config.toml
n_head = 4
positions = "rope"
init = "uniform"
optimizer = "soap_variant"
warmup_steps = 148
seq_len = 1024
steps = 4571
Each number is 128 + 24 x the weight over its row's rms, rounded and kept within 0 to 255. Layers, rows and columns count from 0. The size above them is the row's rms in percent of the matrix's.

# layer 3 MLP down (transposed), 1344x512, rms 0.203, rows 1024-1058, columns 128-191
size [103  97 107 102 104 104  91 104 121 102 102 100  96 108  90  94  98 100 106  98 101  91  98 104  96 101  96  95 105  98  90  99  96 103  99]
[[162  58 165 144 122 154 108 101 100 102 142 130 167 112 139 127 103 129 125  76 140 147 134  98 144 149 139 118 154 123  70 142 107 123 116 126 107 125 113 140 112  98 121 137 106 108 136 134 181 129 179 100 102 130 138 151 136 139 122 112 144 120 122 156]
 [152 117  96 126 124 132  89 126 116 170 142 173  76 100 127 145 136 147 112 156 173 123  86 117 149 138 131 114 133 132 156 187 147 128 112 129 180 100 110 129 156 171  77 128 127 128 118 140 136 159 155 109  88 139 165  78 104  97  98 102 114  78 153 133]
 [ 97  82 162 144 112 102 154 147 133 123 156 135 128 128 145  96 112 115 151 117 113 163 131 101 143 125 150 126 147 136  99 151 107 124 143 113 153 150  83 136 118 130  87 148 134  89 131 120 139 146 164 116 135 116 144 154 163 109 125 120 165 137 160 122]
 [150 144 124 160 116 153 173 121 150 188 101 119 106 154 162 155 118 129 100 125 133 140 134  75 127 138 170 135 112 160 124 139 125 154 125 136 137 132 149 131 160 137 160 133 127 126 139 129 123 111 138  99 176 195 125 154 119 121  99 148 136 157 107 162]
 [ 91 123 124 177 124 136 154 127 151 135 123 137 149 130  93 121 120 107 158 131 133 122 174 130 136 141 112 146  98 160 116 147 113 115 142 110 143  96 167  81 146 122 123 106 108 174 107 128  95 131 138 143 130 134 145 118  94 144 137 157 150 148 162 121]
 [135 112 149 133  85  53  69 137  85 117 113 136 163 155  96 113 117 173  75 115 108 118 130  81 136 115 181 133 155 100 117 161 119 106 140 156 102 172 136  81 136 145 152 161 140 146 110 109 108 142  36 139 134 137 141 171 173 122 115 170 104 102  98 112]
 [100 139 108 124 115 109 131 137 112 154 118 141 118 125  83 140 127  77 126 164 124 130 104 143 139  59 161 108 155 159 118 114 162 124 173 119 135 140 108 133 115 167 164 179 129 133 155 124 127 152 171 141 105  77 139 115 114 150 146 120 119  95 145 129]
 [117 109 126 111 140 122 130 166 147 119  69  93 111 128 102 134 121 185 132  98  83 137 133 134 167 136 113 145 122 129 107 115 120  97 171 119 139 155 153 129 112 103  98 127 133 116 153 148 106 133 137  99 141 146 153  86  91 106 132 124 131 149 158 157]
 [116  99  70 109 127 147 113 113 146 145 141  80 129  91 121 123 127 159 153 143 122 112  89 126 141 113 138 137 125 130 111 123 138 157 145 120 120 122 131  92  98  93 186 112  96 149 145 128 168 120 127 125  97 200 162 121 139  98 170  92 144 174 122 123]
 [131 142 131 110 139 127 119 106 128 120 148 129 107 123 140 104 112  97 187 111 173 107 134 145 121 109 120 118 113 152 134  90  85 146 130 139 115 136 146 112 122 110 136 147 130 107 106 133 144  97 103 115 138 146 174 143 117 124 157 138 132 149 106  99]
 [100 104 115 132 134 102  83 129 136 141 135 102 123  81 101  99 112 132 137 115  98 136 138 124  91 124 148 114 134 191 174 123 128 125 113 136 130 105 126 157  91  92 165 144 134 123 126 148 164 112 127  86 109 149 116 136 104  94 146 120 157  76 155 111]
 [118 114 128 173 160 133 112  64 129 104 133  85 145 101 103  74 148  91 150  94 128 161  89  96 134 151 118 157  84  83 129 117 160 143 115 173 147 139 114 105 128 173 139  89 143 104  90 156 129  96 108  90  94 113 121 104 138 140 112 138  96 123 155  99]
 [180 151  64  89  70 155  97  79 133 150 168 149 122 128 130 136  96 156 185 120 143 143 100 148 145 105 171 106 141  85 122 148 135 163 150 124 128 140 135 134 123 134  90  96 120 117 154 111 128 145 147 106 163 158 106 105 139 121 107 121 123 124  92 130]
 [152 118 153 161  76 114 154 115  87 104 154 107 158 133 105 140 124 106 127 132 139 134 140 146 147 116 113 137 116 137 144 128 132 138 135 143 152 125 147 121 157 135  91 134 128 149 137 147 127 116 126 134 100 137 114 126 162 128 107  82  89 139 140 165]
 [134 140 156  90 139 116 120 139 177 120 142 162  87 130 117 114 125 123 173 147 122 158 166 149  75 119 165 107 121 139 172 140 134 111 120 116 126 101 127 116 138 165 120 106 156 118 150 124 124 124  80  99 100 138 110 122 125 134 131  69 169 126 123 104]
 [153 127 116 144 135 107  92 154 136 140 120 100 131 160 135 140 115 159 123 152 124 169 100 131 168 111 105 122 115 137 121 140 156 129 113 122 158 133 131 178 108 143 125 137 131 139 128 157  84 154 156  92 140 179  62 113 114 103 116 121 133 139  95 105]
 [105 137 132 136 139 134 160 168 101 112 135 121 155  97 109 136 152 104  86 140 111 108 111  88 175 131  98 125 116 183 113 102 131 129  95 114 129 105 127 105 140 128 124 103 121 111  81 118 137 161 124  88 139 134 129  63 124 145 134  89  61 116 107 139]
 [112 155 149 125 126 121 152  98 119 107 153 153 177 139 112 155 107 130 104 139 143 132 123  84 110 110  97 138 123 148 129 140 157 134 137 112 113 111  63 111 116 129  88 121 141 192 142 125 114 124 123 126 146 129 108 114 135  98 107 124 137 108 121 120]
 [101 110 115 108 123 138 104 121 148 122 152 159 170 108 144 122 150 139 136 138 152 168 115  99 128 109 149 143 122 112 168 146 123 139  93 115 148 130 127 110 113 151 118 142 157 128 158 111 114  99  98 182 111 154 143  93 118 129 162 132 123  99 147  88]
 [145 162 105 191 127 133  87 138 161 135 155 120  98 148 128 165 119 173 103 151 124 119 169 164 102 128 156 136 140 187 137 176 111 125 145 107 121 134 133 134 144 118 120 136 137 104 119  96 124 138 173  70 145 135 122 151 156 129  71 134 133 171 139 122]
 [139 130 122 143 123 120 143 135 127 142 110  95 158 112 139 110 123 148 135  80 138 126 138 123 123 130 115 108 144 103 141  77 106  75 146 100 154 104 129 119 143 108 144 127 137 108 130 131 133  90  81  59  82 159 145 115 141 134 141 125  91 148 108 137]
 [140  97 131 145 139 163 123 124  81 117 110 125 132 127 142 100  74 150  73 138 144 146 151 127 182 120 115  92 101 170 115 112  97 130 134 128 156  98 115 128 104 148 130 131 124 105 120 123 164 127 136 165 155 158 128 109  90  95 133  84 135 165 122 111]
 [ 97  84  89 123 122 140 171 120 157  89 117 113 133 112  96 109 103 123  81 131 119 163 135 155 130 138  97 125 115 127 152  96 109 139 150 175 133 127 156 101 128 136 122 122 117 151 120 140 145 149 136 156 131 122 149 135 118 104 103 134 122 129  83 104]
 [121 167 163 135 124 112 149 101  89 141 150 117 128 124  91 122 188 160 134  99 133 130 159 138 140 155 162 151 139 107 143 147 114 171 127 108 149 153 167 111 125  97 100 124 112 141 143 148 131 150 175 122 144 183 139 124 159 150 136  79 163 144 146 129]
 [126 104 115 116 140 135 146  85 115 133 113 174 130  59 153 108 153 135 114 107 122  95 108 152 100 148 193 151 134  62  84 123 138 125 104 142 130 112 144 173 129 132 116 103 121 139 137  87 148 127  80 150 109 112 116 153 135 133 123 102 132 115  68 124]
 [140 136 124  87 113 163 115 158  87  98  95 115 131 114  88 134 117 116  82 119 122 115 118 111 132 134 118 130 124  99 173 159 143 121  85 105 143 144 135 108 162 162 120 137 112 137 133 116 141  92  85  70  95 122 126 120 129 155 138 168  93 139 135 138]
 [177 132 140 116 114 123 126  91 142 113 120 119 136  80 119 108 169  94  81 105 104 170 159 120 132 136 125 120 121  78 107  88 118 143 147 120 162  86 168 143 150  55 113 140 128 156 123 112 145 156 117 142  99 138 120 155 135 146 106 124 121  62 109  66]
 [111 110 161 137  80 129 115 141 119 123 102 122 133 126 132 124 142  97  97 154  85 170 112 119 110 102 146 112 136 113  89 167 111 181 147  92 154 155 126 173 153 158 138 129 139  95  95 164 143 128  95 120 108 139 113 182 115 118 142  93 177 158  99 109]
 [101 139 127 154 139 144 152  98  99 169 150 136 142 103 111 105 156 155 122 129  98 167 138 125 110 121  96 123  98 116 110 102 170 140 131 101 105  74 133 111 142 122 115  77 120 118 116 139 135 128 140 125 144 134 102  99 119 114 157 145  83 156  75  85]
 [122 100 107  97 138 148 162 115 131  79 118 136 144 165 145 113 102 130 169 158  82 143 148 107 114 133 144 131 114 119 147 140 132 104 111 133 172 105 136 132 125 162 132 123 105 110 153 110 150 180  96 103 120 191  96 115 139 198 119 130 110 155 176 158]
 [133 165 144 161 103 147 157 130 125 104 136 153  98 152 152 156 180 100 133 112 117 131 102 113 141 132 129  95 137 126 178 120  92 164 138 130 133 122 105 125 131 150 178 117 115 154 125 136 131 141 141 125 118  82  93 135 149 146 142 172 117 103 103 115]
 [148 103 131 113 136 160 120 130 112 141 161 134 166 172 129 158  95 155  93 123 150 110 110 133 181 104 109  93 181 109 140 105 139  99 120 159 137  86 128 157 134 158 124  96  88 119  91 154 127 162 133 162 119 161 114 105 142 130 136 147 174  92 128 115]
 [112 136 170 132 132 148 139 132 134  64 205 121 126 120 156 130 130 152 124 131 141 132 131  99 129 147 148 113 131  98 133 146 133 156 156 118 177 117 114 144 106 155 121  85 107 135 145  92 118  99 143 108 137 135 133 141 204 117 120 181  98 110 122 156]
 [142 105  88 132 103 129 149 130 103 121 121 173 120 155 161 127 158 140  91 147 141 118 110 113 108 148 108 149 119  92 146 113 145 107 155 190 106  69 168 130 116  95 145 161 111  97 135  70 132 113  96 147 161 113  69 117 143 103 157 138 158 112 153 115]
 [163 146 124 119 105 171 116 128 125 120 161 126 130 106 116  72 111 125 125 173  90 130 117 155 159 131 149 163  99 131 109 143 162  96 122 102 173 123 154 205  86 127 165 114  91 141 107 123  82 143 133 127 109 154 125 100 102 106 160  99  99 109 117 106]]
# layer 3 MLP gate, 1344x512, rms 0.288, rows 1025-1059, columns 128-191
size [102  98 102  99  98  93  99  93  99  98 115 103 106 103 101  94  96  96  95 107 105 102  98  98  98 107  98  98 104  98 100 110 105  95  99]
[[ 74 160 154 171 136 122 115 140 141 121 142 129 168 165  87 133  85 137 112 106 168 128 128 111 116  74 100 146 115 116  85 120 118 114 101 146  58 118 161 104 129 116 103  72 159 134 136 124 164 115 143 147 136 175 120 113 123 142 130 131 138 125 149 172]
 [181 124 114 126 160 112 148 153 126  92 163 152 132 106 105 129 104 128 139 142 111 111 143 135 122 122 151 146  89 102 144 134 147 159  97 151 136 152 149 175 157 150 109 142 109 136 155 153 120 124 154 151 125 171 153 110 148 147 148 162  92 167 101  98]
 [123 127 121 153 159  98 104  98 118 131 102 140 164 155 103 135 196 134 128 104 117 113  97  87 149 104  93 132 123 119 126  92 149 143 127 142 108 113 143 126 108 121  99 148 137 127 161 136 140 138 101 141 121  95 124 111 120 118 125 131 128 104 132 114]
 [108 130 146 121 161 153 140 103 140 186 130 116 133  98  66 144  99 152 141 122 150 112 115 130 149 118 145 148 171 140 127 137 155 134 131 156  88 140  97 147 133 184 120 156 136 147 166  90 134 104 109 112 179 122  93 152 120 174  88 166 124  92 113 141]
 [147 140 140  83 115 163 136 124 108 152 143 101 145 151 162 116 123 106 157 159  92 115 146 147 153 138 133 117 166 113 142 139 144 130 136 160 148 124 132 116 119 145 102 139 127  87  76 133 130 112 136 130  83 106 122  98 141 120 122 151 122 137 121 115]
 [197 135 144 128 128 144 108 127 157 185 113 112 151  96 151  93 128  78 111 126 130 108 131 162 120 130 144 140 112  88 134 136 102 111 162 124 176 166 127 122  93 124 165 170 151 145 134 106 129 121 146 168 105 115 147 118 114 108 139 155  95  61 123 111]
 [111 149 155 115 107  95 109 142 164 123 148 132 186 112 134 110 149 162 236  89 135 101 113 136 144 116  84  84 140 154 125 118 120 132 141 122 136 157 157 120  88 122 131 155 124 176  73  95 149 167 141 108 122 143 131 164 115 171 168  97 138 178 121 152]
 [ 94 135 149  75 113 138 134  84 110  99 147 151 116 138 129 104 106 118 149 105 137 174 160 140 119 179 151 111 130 139 118 168 106  84 129 154 126  89 100 140 133  83 112 130 150 176 117 115 137  98 127 127 139 138 158 117 170 141 104 139  84 114 119 116]
 [129  92  91 132  89  92 128 111 106 117  89 110 137  93 140 133 143 140 108 114 114 160 112 137 111 164 137 127 138 143 152 143  97 120 130  99 143 113 136 174 152 136  86 140 134 130 130 152 138 123 117 138 104 116  83 139 130 138 168 111 132 149 152 116]
 [133 143 171 130 153 101 106 138 145 102 119 113  83 121 128 129 160 100 156 106  78 164 153 153 127  81 145 125 159 163 141 163 117  83 138 192  82 110 154 172 163 155 102 128  77 144 141 159 109 143 115 127 132 113 157 125 147 110 124 159 146 146 116 138]
 [160 126 155 142 139  99 149 103 163 134 124 104 179 173 117 147 125 147 152 139 125 119 149 143 129 113 110 162 150 140 118 128 132 144 136  84 114 124 156 184  92 132 136 114 131 105  94 129  76 107 100 134 109 135  98 113 158 141 132 101 161 103 158 134]
 [156  90 145 108 127 147 147 127 170 109 160 136 131 124 128 110 108 136 107 146 171 108 120 113 146 165 146 160 162 129 149 123 210 153 146 170 104 120 119 125 114 124 101 161 149 139  75 107  88  90 145 113 129 115 125 122 117 191 115 134 136 123 110 116]
 [113 145 128 103 177 147 130 106 145 141 121 190 140 130 116 141 129 117 137 126 101 110 169 148 137 122 129 185 128 118 164 137 156 150 117 121 122 123 113 152 128 106 131 127 117 105 160 124 166 164 136  95 124 155 146 132 102 117 124  97 190  83 145 147]
 [146  78 140 161  94 136 100 113 104 122 134 105 164 109  87 148  88 114 106 125 169 100 122  98 168 163  86 131  91 116 131  83 152 140 119 137 101 121 136 158 128 127 157 110 130 130 134 121 112 149 121 137 107 142 152 122 127 113 116  97 145 163 117 135]
 [ 88 125 131 125 159 118  95  96 130 101  89 166 143 126 130 151 145 160 152  93 136 115 134 150  86 128 142 156 144 127  89 119 120 129 145 182 138  98 111  74 133 156 139 101 122 141 102 148 133  97 145 134 142 137 167 123 130 129 139 133 133 163 133 111]
 [101 178 130  96 136 134 133 135 129 162 156 162 150 103  98 140 166 133 148 116  80 161 124 147  73 124 152 104 151 131 135  80 118  97 130 107 138 149 150 144 150 116 119 130 154 163  41 130 127  87 116 123 107 123 111 110  88 106 133 121  94 130 111 152]
 [158 105 116  98 145 124 161 123  99 107 136 138 120 121 122 152 134 134  83 137 163 169 136 128 146 116 140 117 147 128 120  81 139 115 103 107 167 127  98 116 112  97 123 154 108 131 145  99 128 131 140 119 128 111 111  96 144 122 135 109 137 152 151 158]
 [139  93 115 118 130 147 129 155 152 129 161 153 102 133 111 114 133 152 137 157 122 142 111 106  82 104 129 124 117 183 152 184 109 107 177 110 128 141 185 110 108 163 139 176 122 149 158 113 117 177 105 126 121 164 109 128 136 106 138 177 129 118 109 108]
 [143 135 120 128 122 174  92 142 118 130 188 110  84 134 114 174 118  96 156 127 136 126 129 100 139 102 157 114  92 113 128 165 150 152 117 151 128 164 124 157 114 142  69 143 144 136 125 106 150 119 109 102 107 180 102 175  70 130  90 137 120 135 174 150]
 [118 126 113 141 139 151 100  92 125 110 140 136 106 169 129 130 122 132 113 146 139 106 120 166 123  76 121 154  80  79 127 146 152 106  70  96 123  92 135 143 122 133 128  99 109 150 101  71 134 120 190  88 125 123 114 197 107 135  99 150  94 152 147 153]
 [ 75 114 140  95 111  99  94 162 136 150 105 157  82 136 122 156 138 134 144 127 105 108  97 103 148 142 149 103 132 120 130 137 111 147 144 107 150 131 135 156 137 122 144 123 105 136 145 171  76 157 146  95  82 121 151  83 151 144 110 134 135 113 153 146]
 [134  89 111 158 110 145  72 156 144 154 164 129 102  94 175 101 112  92 105  80 169 117 126 154 107 144 162 106 138 134 150 147 121 166 149 133 162  64 155 149  69 103 132 149 146 141 132 166 136 106 148 134  90 176 120 166 129 124  81 126 123 135 104 125]
 [155 120 122 133 115 115 151 118 174 137 155 145 132 158 173 184 127 110 155 160 142  81 123 132 117 111 134 114 150  87 117 105 130 169 179 158 137 121  81 100 106 155 102 112 138 135 129 160  87 123 113  95 118 121 129  96 154 155 142 151  92 114 129 180]
 [121 124 142  98 141 158 147 117 158 139 144 149 146  78 145 146 155 137  99 134 113 136 132 122 157 147 111 114 128 112 154 121 130  90  83 140 133 182 148 163 124 127 155 126 147 115 115 150 127 135 117 120 115 121 101 154 123 142  82 189 104 114 147 176]
 [151 100 146 148 144 110 113 126 129 102 115 167 149  65  74 145 101 109 129 142 101 109 141 123 156 115 170  69  64 106 175 164 144 139 125 119 127 138 150 137 140 107 134 134 135 171 134 100 135 144 161 137 122 133 156 135 114 105 124  68 152 137 136 136]
 [119 111 159 124 116 121 108 122 123 167 147 134 135 134 126 143 110 154 131 109 117 106 106 124  87 118 107 108 107 157 106 113 132 151 121 116 148 101 150  91 152  91 164 133 121 152 133 153  92 123 107 135 108 141 102 160 137  86  97 145 158 134 108 140]
 [111  97 145 116 176 122  99 117 177 158 174  96 153 120 119 127 175 119 167 122 121 100 150 141 105 110 110 113 124 160 122 148  81 117 120 126  83  86 149  89 133 127 115 104 100 125 138 123 148 160 197 141 137  96 134 117 117 135 137  61 143  94 106 108]
 [119  77 134 145 118 114 138 152 117 157 130 133 118 132 139 156 126 122 116 146 112 136  84 130 121 151  93 163 136 133 137 150  97 134 147 121 119 120 138 114 124 137 147 124 117 117 129 133  79 125 148  88 172 100 118  92  98 183 148 135 124 117 131 116]
 [118 106 115  85 134 146 115 125 116 154 101 141 134 105 116 143 130 108 139 103 104 135 125  71 123 127 126 147 138 157 114 189 147 129 112 133 141 140 171 129 116  97 141 179 131 125 117  98 130 101 137 109 113 124 112 192 125 131 145 167 157 140 134 154]
 [126 103 151 147 152 138 163 133 129 134 161 119 137 128 122 141 151 104 151 150  82 158 136 125 126 127 158 140 151 135 118  96 106  92 127 159 136  66 114 130 104 114 132 159 143 109  98 108 142  60 113 139 145 162 142 138 121 135 124 124 151 134  84 153]
 [150 109 119 101 110 165 137 153 146 123  74 146 102 106 146 145 137 114 113 146  92 149 117 135 112 101 168 148 141 152 106 115 145 155 167 117 125 152 126 131  86  90  98 148 122 190 177  76 154 127 128  96 121 130 100 115  95 157 118 116 108 152 132 175]
 [163 144 105 100 178 145 113 150 113 138 151 137  80 157 151 100 120 153 150 112 147  92 144 143 127  77  48 146 172  85 104 178 158 141 125 104 143 116 129 142 129 116 113 106 154 153 119 130 126 132 126 134 133 153 128  75 150 127 147 136 113 148 151 151]
 [ 84 130 146  95 167 100 111 159 127 134 135 127 111  90 131  90  97 144 127 131 131 119 103 152 123 123 107 114 135 124 153 151 105 144 105 120 158 163  87 146 136 132 120  80 145 133 172 124 153 134 123 118 109 129 130 129 133 125 106 141  97 163 126 139]
 [135 139 145 130 173 112 137 158  86 151 150 123 141 153 179  83 129 123 103 161  93 107 111 111 121 147 145 152 133 153 125 156 165 167 178 138 120 122 178 148 158 152  97 115  95  99 140 151 107 150 160  82 127 147 104 120  99 117 113 117 123 107 143 177]
 [ 95 124 123 139 145 188 129 143 120 176 145 164 128 119 131  94 151 130 132 169 132 143 157 148 145 140 140 130 134 125 137 163 111  81 155 118 143 127  74 144 121 142 159 129 132 142 128 102 106 153 132 126 142  97 125 161 118 121 106 127 120 140 132 123]]
# layer 3 MLP up, 1344x512, rms 0.303, rows 1025-1059, columns 128-191
size [ 94 100 104  98 107  90  96 123  96 113 110 105 103 107  95  93 104 103 104 111  96 100 100  94 104 108  97 104  95  89 105 114 105  96  98]
[[163  67  99 112 109 102 139 129 106 144 164 113 135 118 164 109 182 143 102  64 102 147 115 172 183 138 144 110 130 134 164 116 109 136 157 138 179 127  63 165 112 155 119 166 102 110 123 140 112 147 156 104 135 109 138 142  87  79 127 105 118 195 101  70]
 [116 146 131 148 153 123  72 134 114  97  85 140 157 106 100 161 131  87 140 134  96 156 162  64 157 121 118 109  85 171 111 147 136  95 158 135 143  87 138 128 176 103 162 113  94 123 125 135 122 130  82 120 146 124 146 113 135 177 108  99 178 112  90 104]
 [ 82 148 124  94 121  79 121 138 124 157 155 132 153 137 140  67 123 105 142  97 123 128  79 151 132 131  93 152 123  86 128 155 167 121 168  95 104 136 160  88 110 166 144  92 114  82 127 149 111 106 137 159 105 149 123 144 117 106 147 133 115 123 147  81]
 [114 167 151 131 171 135 117 102 120 111 101 117 162 197 144 141 112 141 138 144 114 120 122 151 157 116 127 126  92 130 108 132 150 124 139 137 124 105 163 144 161 132 140 129 132 141 140 128 115 139 136 115 174 106 125 114 134 114  70  87 183 114 171 148]
 [ 84 158 107 135 172 126 103 129 129 103 158 162 123 138 150 149  89 156 118 141 142 140 114 118 136 136 102 162  93 109 194  83 140 158 117 120 164 114 110 125 149 141  97 126  99 135 115 142 121 130 175 109 136 162 106 131 141 157 124 136 128 138 161 139]
 [125 137 136 121 148  98 138 159 171 112 105  99 139 131 123 187 120 128  91 137 138  81 150 154 159 169 129 115 109 184  62 133 120 135  94 145 145 122 116  99 130  98 132 157 128 129 138 134 110  99 165 132 120 118 180 116  73 180 135  63 118 136 125 136]
 [116 144 100 155 156 121 144  80 123 120 115 113 163 100 102 149 134 146 131 112 153 123 127  94 129 133 129 116 126 139 114 108 149 109 156 112 138 132 100 148 118 125 164 112 144 139 138 163 121 145 152 161 106 165 118 159 160 116 184 144  73 140 107 114]
 [131 112 143 150 127 109 152 112 130 146 129  81 142 154  74  81 146 104 192 149 111 118 114 152 113 132 173 142 154 149 113 137 114  76 121  98 154 147 137 148  95  80 124 140  88 164 104 148 149 151 162  99 102 109 161 118 133 105 112 169  95 163 133 133]
 [137 103 177 151 128 136  98 158 119 102 145  95 127 162  99 136 128 126 139 156 132 116 174 106  86 130 118 129 115 111 130 149 171 162 110 151 142 142 117 104 110 115 127 121 137 132 121 109 151  79  98  77 125 128 151 120  87 131 100 136 179 134 122 105]
 [ 91 141 124  97 139 129 127 134 126 151 166 167 130 148 123 123 148  90 128  94 127 133 117 154 164 127 156 106 119 103 111 144 119 114 120 120 107 132 137 137 105 144 130 157 138 122  91 183 127 170 151 129 129  70 173 116 129  74 128 140  98 167 117 121]
 [149 126 129 113 118 163 148 140 133 145 129 122 147 109 137 184 168 133 164 126 111 118 122 125 145 146 121 151 107  96 153  67  90 125 125 121  95 128 122 169 171 118  95 143 168 131 111 144 129 102 157 122 119 103 142 134 148 151 112 105 128 107 120 151]
 [103 104 139 101 119  95 127 131  99 185 164 147 143 136 123 120 170  97 126 121  94 107 139 133 104 124 124 119 118 119 136 174  95 102 129 122 157 103 146 187 186 110 131  90 140 134 143 157 124 144 119 107 133 104 154 144  81 118 143 124 131 109 128 143]
 [120 117 147 111 157 169 122 160 156  88 166  99 134 137 120 102 136 105 110 122 152  81 152 119 114  98 124 160 101 146 126 128 143 134 122 122 113 138 147 111 139 140 126 145 137 146 110 176 142 180 157 109 162 136 137 122 126 101 117 136 156 139 124 141]
 [145 130 150 149 106 111 107  98 136 136 150 169 147 173 100 127 160 159 104 132  82 144 110 133 181 135  85 119 125 134  85 120 119 121 153 121 130 144 123 119 122 152 128 146 168 109 111 121  84 141 150 131  75 129 113 147 102 119 139 166 110 157 124 123]
 [131 122 153 125 151 161 114 117 125 126 114 152 150 137 117 130 171 116 127 113 149 134 192 141 137 110 137 131 110  97  72 129 147 146  67 160 133 145 145 129 152 127 107 126 151 126 111  84 150 127 140 110  85 117 130 130 110 105 128 112 124 106 158 167]
 [ 65 110 142 119 151 113 109 141 122 140  88 109  85 128 157  73  73 139 119 120 159 145 111 141 110  80 103 152 160 116 103 109 122 172 101 125 169 124 129 119 103 118 154 129 124 167 145 124 127 104 121 146 121 106 109 177 124 120 140 138 151 139 113 115]
 [146 112 127  98 140 112 139 132 141 124 114 170 123 123 180 128 142 152 132 126 120 127 146 150 134 165 111 115 160  89 124 143 141 164  79 120 145 110 134 156 151 144  84 136 108 126 109 108  65 144 141  92 119 109 134 103 145 102 124 131 151 155 100 148]
 [122 166 144 109 172 151 103 132 172 163 117  91 126 135 110 156 124 101  91 124  70 106 101 163 144 104 102  85 108 114 141 141 158 133 157 162 132 135 137 143 178 135 111 134 119 125 108 129 166 155 130 101 179 146 107 149  81  95 128 119 115 126 133 114]
 [154 173 140 147 113 132 143 149 167  77 136 138 110 147 103 169 132 143 112 140 121  92 162 138 115 132 120 130 173 115 133 134 115 123 154 171  97 114 185 117 109 104 121 130 199 146 119 109 149 146 168 151 152 139  88 142 147 145 136 148 157 135  95  90]
 [146 109 124 113 129 141  99 138 138 153 130 108 135 158 112 137 139 123 165 117 114 150 136 149 111 109 171 167 105 147 138 144 128 166 135  88 116 128 138 149 127 163 121 131 166 110 133  96 148 116 160 184  95 161 129 106 123 132 110 133 101 159 135 124]
 [ 89 130 152 113 117 116 130 125 126 154 108 142  79  82 150 150 168 128 149  95 117 168 109 124 113 129 143 109 114  96 138 124 100 150 140 114 118 125 151 109 113 126 142 121  57 183 134 154 109 135  98 102  95 130 120 103 135 149 140 144 139  24 128 110]
 [117  80 108 170 129 154  83 144 125 138  95 116 166 137 179 142 105 115 153 128 155 125 125 110 106 133  93 164 115  72 125  76 133 115 157 149  65 155 129 171 100 158 133 145 105 128 114 151 132 142 130 117 102 124 137 108 110 133 102 110 116 118  80  97]
 [134 177  92 116 106 159 156 134 128 122  82  93 100 131 129 120  80 156  94 131 159 122 106  99 107 152 110 111 119 159 101 110  80 127 168 135 131 143 112 145 100 107 131 131 128 157 132 127 141  93 151  91 151 185 110 183 140 113 141  96 128 161 148  92]
 [132 136 104 116 126 141 105 135 122  99 138 127 131 138 121  98  90 145 121 118 100 120 141 123 165 107  94  97 124 144 107 102 164 104 123 104 126 155 137 107  95 117 118 149 117 149 169 115 149 143 118 151 126 101 160 109 150  93 140 100 136 140 138 114]
 [111 159  98 141 132 148 130 147 114  81 138 157 141  96 131 154 148 121 159  67 111 116 163 106 133 155 169  81 114 113  93 119 124 137 118 160 110  99  99 120 121 108 137  82 119 141 123 172 152 139 148 168 105 113 161 150 116  70 109  80 135 115 153 143]
 [130 161 143 100  81 134 100 146 122 131 129 168 132 150 134 166 116 141 161 133  97 124 128  96  60  90 141 135 102 120 123 130 103 157 183 106 139 146 172 163 122  83 130 166 101 143 115 157 117 136 125 148 118 163  71 128  85 107 113  90 134 134  95 120]
 [155 137 132 117 153 101 175 148 138 111 157 159 108 113 141 147 138 180  85  78 148 100 124 132 147 125 156 170 107  84 146 112 105 150 146 172 111 146 108 146 147 117 132 154  89 142 147 149 131 124 152 158 174 123 109 104 115 153 147 119 142  98 164 112]
 [ 88 129 129 129  85 118 171 116 108 137 141 121 140 125 126 157  96 161 135 127 101 123 120 121 121 117 128 165 115 100 114 114 122 124 118 169 154 135 147 105 157 128 146 124 151 136 150 115  91  98 161 157 165 140 129 131 139 147 172 154  89 129 122 125]
 [ 99  78 112 122 166 136 121 129 136 131 165 119 143 156 110 132  83 105  99 140 126 104 121 128  57  99 117 140 139 177 132 138 173 146 166 138 120 128 129 142 110 119 161 162 128 134 108 103 135  95  66 137 124 106 112 144 109 114 175  96 113 133 118 132]
 [124 122  88 112 103 157 111  98 108 161 133 149 118 130 124 122 154 154 132 131 139 108 119 160  75 103 157 104  84  94 122 116 114 121 128  93 155 107 119 136  95 106 109  97 168 137 129 105 119  34 164 112 158 140 104 145 107 135 157 126 118 157 119 145]
 [144 141 118 139 107 208 132 112 151  95  76  68 144  92 166 122 139  77 100 136 148 153 168 139 103 131 187 106 137 159 128 148 144 140 145 143 132 119  93 116 147 141 124 197 141 137 158 131 147 106 114  81 122 103 139 129 112 147  98 105 109 155 133 133]
 [ 95  88 119 130 147 163 134 119 117 135 126 119 117 154 165 110 111 166  62 126 145 130 118  98 179 127 147 102 147 168 145 117  87 117 126  89 138 113 110 147 136  93  83 144 141 121 145 160 120 122 153 115 107 133 128 100 130 135  94 132 124 193 118 141]
 [143 123 124 137 110 178  88 111 165 151 126 128 134 132 123 126 154 175  93 136 133 118 148 102 110 145 125 122 110 127 112 140 126 109  82 124 103 123 137 120 109 100 127 124 128 100 117 115 147 103 163 121 132 118  89  98 159 182 155 107 162 139 171 102]
 [128 103 110 127 119 116 151 120 117 106  88 156 165 126 119 153 119 136 131 134 144 159 125 158 114 121 100 176  89 163 109 142 108  67 120 108 116 109  98 126 130  82 110 129 143 141 103 105 167 134 100 116 144  94 140 115 161 112 116 123 168  87 172 153]
 [115 122 175 167 167 141 192 124 137 113 122 133 140  67 125 101 151 107 141 128  77 184 153 158 159 113 126 133 118 148 106 146  90  92 125 120  97 135 104 104 164  58 127 109 147 110 150 137 176 134 112 162 124 148 131 143 137 136 123  95 157 103 138 152]]